config.toml
n_layer = 11
d_model = 64
n_head = 2
n_kv_head = 2
head_dim = 32
d_mlp = 256
vocab_size = 2048
activation = "tanh_gelu"
norm = "layernorm"
norm_place = "pre"
norm_eps = 1e-05
positions = "learned"
qk_norm = false
attn_scale = 0.177
bias = "all"
tie_embeddings = true
parallel_block = false
init = "normal"
init_std_qkv = 0.0615
init_std_o = 0.0763
init_std_up = 0.088
init_std_down = 0.088
optimizer = "soap_variant"
lr = 0.00792
lr_mult_up = 1.32
lr_head = 0.0146
grad_clip = 1.0
warmup_steps = 200
schedule = "wsd"
decay_fraction = 1.0
decay_shape = "linear"
final_lr_fraction = 0.05
batch_tokens = 32768
seq_len = 768
doc_mask = true
train_tokens = 159200000
steps = 4859
dataset = "wikipedia_en"
Each number is 500 + 50 x the weight over its row's rms, rounded and kept within 0 to 999. Layers, rows and columns count from 0. Numbers have three digits each. The size before them is the row's rms in percent of the matrix's.

# layer 6 attention query, 64x64, rms 0.0613, rows 0-63, columns 0-31
087:425419517518620527503505497549505498407486491526566480599556502619448555544388486452467493546505
096:473535441482624501424605510448506473477558458455469467456495494593480419520439508525503476463475
076:444576487522530456412594555558501492496527586525492398536544555510446463497446507531401525508511
079:453436553499586420456551394542491548555421551525455445496509485492467498486498515485534500524546
066:498566524401416490566471524428443470648447507471554559545376507498539527476572485458533479532508
099:555521481482477543472464476464417532545551377559506523511459491490491464464481471437483479557543
058:494517510584509513412542580483558516467524506429458485392462471406491467384472521566519495548490
066:397478499596528501512474436445487496549423511471444511577556446586450535461618574502441495508557
072:469521496569529514402470492496512484455552474601440507491555516479480480562506498533560511452416
075:530465575520521493493495468573469516485564504493369564395504535417483502568490608487519495461488
080:570459446489507559490434491524536480430401614474522468526494556510547513529445500480541498500460
073:501418456474485414506529414492467495518568493499546462440535506478436416520486480516575438449524
080:448587526449558499479542503479417555458464516473461536394509495551468527471540469593498511499505
080:505520421504504511446624477382506476581499513501584449494561455573623478431459497516452531498535
072:401521421465560521474598518540433547383556533546504436550456543549492484451498475559422487498427
061:539538489518619480444506547437600529456535546503551495389491525465391524530554440556498496471391
083:514536519529544464503505588458517583457422488438399576445539499525467491517572529566441484425446
080:583422511596480455503462490462570440500474417519445533554459421434560571515537516466463439490523
095:445515551467586504449556497606568465414438531460551476409466448489507544552506484530482579483591
088:569553552539499447523485566427495452509490447495464520509434465475493589447565467502433510583596
107:447500543552578458447481464433559527504467511470441482423568430565567594431491510546506492466522
087:572603492537499546493505514500491534492539469474434502492497434471553560504504474524480484629574
090:560430452521408524544434446578463488536544463513511556419545471451525505548513509568637415468552
077:563422502555442470511472524551496479473466528531544528562476358370513512520530429475543468490567
076:516480479522598516450515567480501491380537540528471434480558524438502453566505510536603422497588
077:515470485471454523533496541552543510472496518489487523568468514469471497546547580469482449467467
088:520365526446415508573457517536493525597487521510477487549573537579563503466473436378564473468451
067:554502559569488534513585480549546449552590459464477474400501526515522453451462497603416558429487
083:503476477431419506549425538510554418513515468544540452591513488458565436482439557518515590626545
087:493573505491561542485574431547394487499513442564623520537398514493473568472514494521477494455547
093:456591537456621437439529509481592574444508487496479465517543537474509485519448527538544491467438
075:457547573524561468593540485431485566487494442472560531457446564469519484514559440547480444490580
128:542595549415574461406457544485521559519476550550408451528515577487569449464513470470511521422475
117:454463494508543596412468407416359540516487503575523478564439504548528515417520482446449527509547
113:518555565541513511463452422429484527494567510545483561525615496568513453543522485478412441442519
111:556482550474493514493453591471612540466566492497553463534497472524511507508498408590397545431528
120:505478527550513578377547477520547517464585549515526481533487513537507541510404498508491559566432
122:492502487554519463543533455485565562571465562499502521415498465502499508422424455479427419553542
120:557494534543549439511578489465399453479539526437504467466423473529443490494517456453510512479560
111:510466506401474474448448404558523486471556546414564584566498455483513564438486440425499602502469
114:555478536440576480410488444532534374463522557561473492444567564520428508460460579478421463518566
108:457567508550521494531649484460456444520443497524433512575473547520494462565462545490495512424487
111:532567503435380494504584421444498511448474473429432467434502543531509512560476435547448492523534
117:501514440440549432470578595515535459483548541483498548456490445591491483442562494419523518494436
119:467512460405502484456569557488440510486521435520508505505543531422416427483486506583510536516525
120:524473562461535556547494461500530480483521439492480552514469494554507481443534553613526399484427
108:448427468555539625512541595546438594508533533477489440471478505485481530479444518516510488583550
115:529386503418551452609477543432412464405426534501557526516536516472579556466455541471427485513500
113:582443508411574588503492404524528502567381521460495518500547578470467447563495424489565502543416
111:419433551417506519554512489571497466539561465522561463471436563515464437455543508455497537427519
117:421471563425528465478423454448480546552506513543515488521469499523455562514519502515516459539482
114:483519485503567516488572562477497457484544377568429530372413437480533533527548492466556508505399
113:503543501510451549498429545519512491488512396464475526490556527464418572389515488430613497442544
122:563433479577448451486414554472548495526471484486433535486411595443546501404441420562491487449460
114:474454434483453533476472561386515500468475490543613553477546582471542479419511482493526538528510
126:338561568441492457537504528499503551496578475524496570426424525508487613469451565539503513544536
115:486517563463422562497565488431473532492544503578492504487460493457508496560485489364475493430518
105:436478401429485547578532433533578497429487459519508451486561565573526478439569497496406527482551
119:499452522515543483494498450569464537446447395446569437503555476473502547533461541465455502479506
110:523519425445558519510475467507502494476521571463541448512486536543364468485496630538416533449445
118:531523543534508402497467517426496487437505510567473446518605483493399546503456548454544488457570
130:467530385484474581502518561455519543501575514447494491540547508488551521577400472454469439434379
108:491588451482453485462461404488468564521483487531506389488474544463546561571379561539503543476438
113:484479642440447465458549533529454512591479456480496565514576373538422455480461422523456502601527
# layer 6 attention key, 64x64, rms 0.061, rows 0-63, columns 0-31
080:475457522585551502483465476481449487452517552545476378543611403574498491570390494506521513542540
080:587440427524557529469494525523502447483489505439557496449606472432467457590454456516473544462523
073:424537510546530472414558509516479551583510608485484406572510450473446517603415522546387436560491
075:532475501428569456500528449431567452553444533525386476463552595482516578517526549569542435514444
072:510442531498397518589510489453424541572435532484515539549492506587526580406529468471412521482555
084:504514532568506501476464413477471551601489498463445528502583463556444560436493489470437520541534
058:506606496593498554511466557507448531519472459528529465459478521438431492440459499581576451480529
071:446573440528634507501548480465408557481458517488451470438529463551513498476592589577467564501532
062:533457577522504541464457489508496521583543482575526549564450514493456547579445514463569479456444
071:532501535560536453543455470560437444484557531483516514508453537438494623449518526480489475537439
074:531442481496490506523441582548462492465431479467491498554462555448575431582477484391486509543430
072:531394462478508472532552444502520470488473448587572452509556540511489500453506478431392502524478
077:483500582441523509449435522553442512524434550496513550533456534469411493494549454536501475487534
080:555515487509487463494587509428515502617451586518500541440573515462525445503465404513493489500530
079:495502451508475549486491540554415463492534580552531522551543511503405549549450494566527469445417
060:508463536486613492529561575462518467425604541563508573425506513398540490530420401555465423459426
081:505596517537546516516517604464506528418470438491517544470519521441464521524562512652545444486486
080:513571523520409491489530476407471484497549443466508491404403472603580463484511530537568556515476
083:494520462467600593439541532503492476434511486469521515413459445502500460578443488552583492596448
086:508533607523537517462585517404445524516477540422436489456417464615526581456536449594460515452521
095:526579501500511442437456542461544513523499461502438545397546437402573518496436536569532491493521
083:495556559547497510502573457421438565581472528458512454516424397483505510495500458499458438575515
086:462416456512474524541449530561545523489456373547579514505460494614513533430507474445467509584546
076:552452569538540472524533542435518520485405473488556495531508463601574552450514458413513484486495
078:498520490512487578451455500455492462519515547490567496468463502511467447539585561500641474528376
079:477485406466525563504518487500528444473531432503584470464464581662537548529477504473478501462492
078:472448514478431491606387452505601573507498514560463488467510536558556502498559487403547534474494
070:620488528488441517528480472588601459479518531520554565449422579465432476506401525622447541561536
082:459411490461413457568540465519470559568568485477521464527429480572507444508494618454529481596574
081:489469589477492507465484505584357470561426592489552517526440506511500509513424455461409555525551
082:521536551485486479497470533557500497491484464497579529450573428425466558598478522536574466453445
068:460436547486548527472492575440458457507455504465457572479511549444547507534472522611498449459464
125:554582534405556453425425519534515554528495558568436442506503519438558450452512480471556482433470
118:461472481516525612426473424410361498511519525575512466543442509531519514438489479439498533513540
115:512550533535516509463456418413471536502573492528465564576599497601511456526527502465375439453542
119:551468597488497485522439579427618539503558511492579472524523451531497519496521381608437550466540
123:511467551525523568387549494513568520488558571499533465525494491505484575480424509529511551552419
123:498517446526511475566561469496559591573449587499460479444508523528528524423420470493428421527497
119:541473514542527438538578504476391481462506564415511426499454514569474474475501454435510513481496
111:550481496411472468478493413518537490493550543426558552568487478513521566424524467420490606491446
118:573454551446551482478491470532533418483529561555509485431585561568495470441465640482449465516511
110:478560460527516488563647472467475414500483504536428472529520520482492467564455567544540534423439
113:513547486427418484482580408462530492407496466468454472423478508473488525565458422553499474557549
120:488522456437562409485527578541523459501579522494516551475488456554456481458552472431528498484457
123:484485468403488488530567542479415504528505420492498496497551524494462409458494532541497573527526
123:523494573453524533527460468514527446471528424457468563522435486569484501440522527630531384482487
114:479428495573525594526526597515407596523548526497523462420459511465527515495463517553525542561528
121:506378489422549441598484538440426448407441553526543526514548498451542586455453526484471456513512
125:608459546432569546488472383538543486561412502479531533480518574430445435575484414501572505545456
111:430428507416510548539520484570516467519525469557521446514466570557439450455553511443492548441529
126:448436533440516460491427447429471527549532509560510448496509498490488533533516535534535463552447
116:495528484485553529478569575482503445477527416559421517383433444499530545512546492444541519499400
115:510552500521438563463448527524508500435510413478495523465571515446433545393520519462630520443529
120:539420477582451438517388557477533459547456496483430525534403622470496538382454406550484477505479
117:459467463500443547461438554403501498460486480578650581455562520487521475445484450490547531537580
126:332561565432461440551500519503486569506569497513476556438421584540510586473436580514483517529512
117:490508579466412553516567501442479515504537497574508506519426506449531497552509507363475473421538
111:441477421425473548593515432549580525456500494551551492438548526510505481460570510478480557528542
121:493483526546559479460521448572459525476447350426518465516555453493521535529452532460411510477530
114:505523441463553493481434442477505481500580562478546468465484470491353475506472611567472499472485
121:539531510517513407454484510410462524428512525575514482535555523473404515520483568452503467461566
130:466549398488444561469480551462524500495611486465513529517536447434520534596374462458523428457429
109:521552437498437470457421414516475527525498485542509411498479509462513582545331560523513517501518
112:469479644455430482480566533525467528569445459481466538508580399520434445473469436511466522586516
# layer 6 attention value, 64x64, rms 0.0616, rows 0-31, columns 0-31
092:396511493482451458585532493457455506440493518469505420513473603472524549506548468422538483477566
108:521585495453498508486539520466505530529482493588484515516468450403565466531484558563470501520600
087:455520483617485550474491374489490537488504484521543560508534481519542550534463474563496502555424
075:504495440507576454488506537501486578476529519496439485431518600497573557467564487522540565439465
106:555558527502499521545448476440515526431418482439515440573471593553574409564480486510513478418495
094:429532537516413477580468496464470526543609449441488467462558563540491498541479513483484543494409
089:514559470485507461495352493522420464418541511476560488561533481560482552511439461493536470492428
089:547587530525497577505405480584509520525540530539555550350566498543485451554523537409476529457392
111:456459469518485472514601549447526502485499558438421545444466391433429511466581436473477520486470
091:485535540550559569541465520525490375466596593470560445499505547395455475496534498461574444524497
098:506490516498468501505564546513610428420440566611495561474432460493549518555537550560537522562553
112:501438493444519522534439553464442528471486466460475497465502448637600397433457512488591520534503
096:461518463531371522535504506505426424507523521434544503409507605504432507445496508448517491424529
096:432489546539496525455495520413520468521532556500528537506618475544460457528538496553488552509449
105:437415427515543557505502555526584558486523534496504610597499448504550503494411545516557527584512
091:564451545525544474501498646465428477571543443442419491572537533523545492526544431503551574476439
098:583555503474529399500471411543491525471534492504546504553461496530492508510426521445464530589576
095:389465480487551448537509518520620400498519484523581484538494509444444536493490536503564519497613
090:499538522522472510567492548486547491530569506564528398520525530643538549518469453507505492485448
097:511529500458456507515509498504448457481567597407520445442478494448593543497472519456441445469639
127:537500534409516469529461529444430510510526421420471422561525559641523507527496515527519585475483
091:594508544466567546492388544501400518575483438485563455475535526503569574566555477488479555490461
112:431460499531582577559491532518524557506450572393521608447483473413522437433589514519503434498501
109:481494516539550638498511443585569505554494572511574622401491502507488507488552473500413484456428
098:538496588524523527509506448563484452412573530411513488447500542470506432522529511410566405444517
101:534500477498539427542473476384516452548471443617558492517506498519408517478483507507511454588540
083:563626518416456502488568592489457470561456524523505540566533462510564523505489460533476575604517
103:469512406544573413507495505580528444513461523611604467632491493474544436521469409491515576539582
098:462667564549463511532530493508505434515497466479561480498496496576482392515380448453536522432562
080:516532535498560509582486508501506377478553450402393465455540541434433480500514522390444532578584
086:646577522527485469545434465555481522553489584532491545506533440486445497457551380467555377551488
107:497509478543479392497491494509499489450378538640551507486453481472472603599456470492461526587580
# layer 6 attention output (transposed), 64x64, rms 0.0761, rows 0-31, columns 0-31
090:523467547461500459464504518524598496487485402489462568454427452555530491463561503597480520452444
101:487478529503495479509384576528601495557432460491429557521536504519456526556527478468558478497484
087:501607501558525455496489512555457443502459508476495479492453493577396475486486526426462553569626
077:545437566527441503494528510498489465507500573649561542448508457525469525545474494487469593540482
100:465429507510519434566441561499536467535426561540449423464549435478427589487517414515581551551543
100:368536460344492505503491515570446522411522545532562514511452518546552531502424461476494535484527
085:491580557494511514539494531549546550445496446551479516429324445527475506469410450503437563497575
089:456475537449474463570575562407483517541497521483416445514511459530501585501487538486508402590568
115:572442443452482493439542432473458465524600476550542460544585496535510447500433546523502559471412
102:394401495530531451503527523405482559436408513484469481423519568576497539396555528482436482518504
100:525526490523544550543523500506486489515467518509430470534621558571452525571421529446531423441381
102:474547558500536463471467471512498536460532490513547543524432550453462542547455450500492447453589
096:429482515451579465484466523560477608483461436511515479505522410438548598428497526604498531468424
093:539548540476504586510589521486405529485548568596487475501482605546487393561508403579492524487476
109:474481443424534589463482491568478521538536521435567472509448508491438554533494442568485548465465
082:454540526517459471506513456492522505573495586629454553470506552536552473444453455502448454464511
108:532580484566546540412515569414464535474511445464558571434531527454513459558566576592528487530555
098:557552422496567554487560576506443489491455497477468591436467520468518587562509578551482434434418
095:486514551489567487503479501454469448483449526504505520492473570515563486537466545539537556523552
097:498454520519508430589416412391477568506494372530467499530558571526554543450524510552506548519548
121:503543596419454431531471457498569494456535484518555599449397443496535546505447439472513538449520
101:474534540516358518566470474486513475503499509517417504419367560556561473378471496468542479544486
109:557480533512513511517484384453445497526444423484603465579476493582535590414526446437431494509453
105:468399496520491475585532480514462504499504533393545452551558464561430493460421459512477476558544
101:454488534467547468414454527390469524476436449535540490530534463491544557408506486535388523545538
106:495518447524505524460544537496485467405505496485554499389462553412479444514486581527492513414397
088:437493484446480489516596480532486463468554483557449515488559420447400435525389428462622563499516
101:544610505522558524436567528469532498454497495520514483404612484511525449578518546619538579497458
087:460490535424498438519567542430460494385463501520519453490543497488444414463496409625523524479494
090:533492591543529457495536552474472573490541505424466562499547579578542477449488459526560448420457
074:484571475534494427479559568469560441506523492411564508492510496533553457520467517441514531607522
102:585528418552517500464464562494516467387516532505427551411494462415448520534546574564586509557440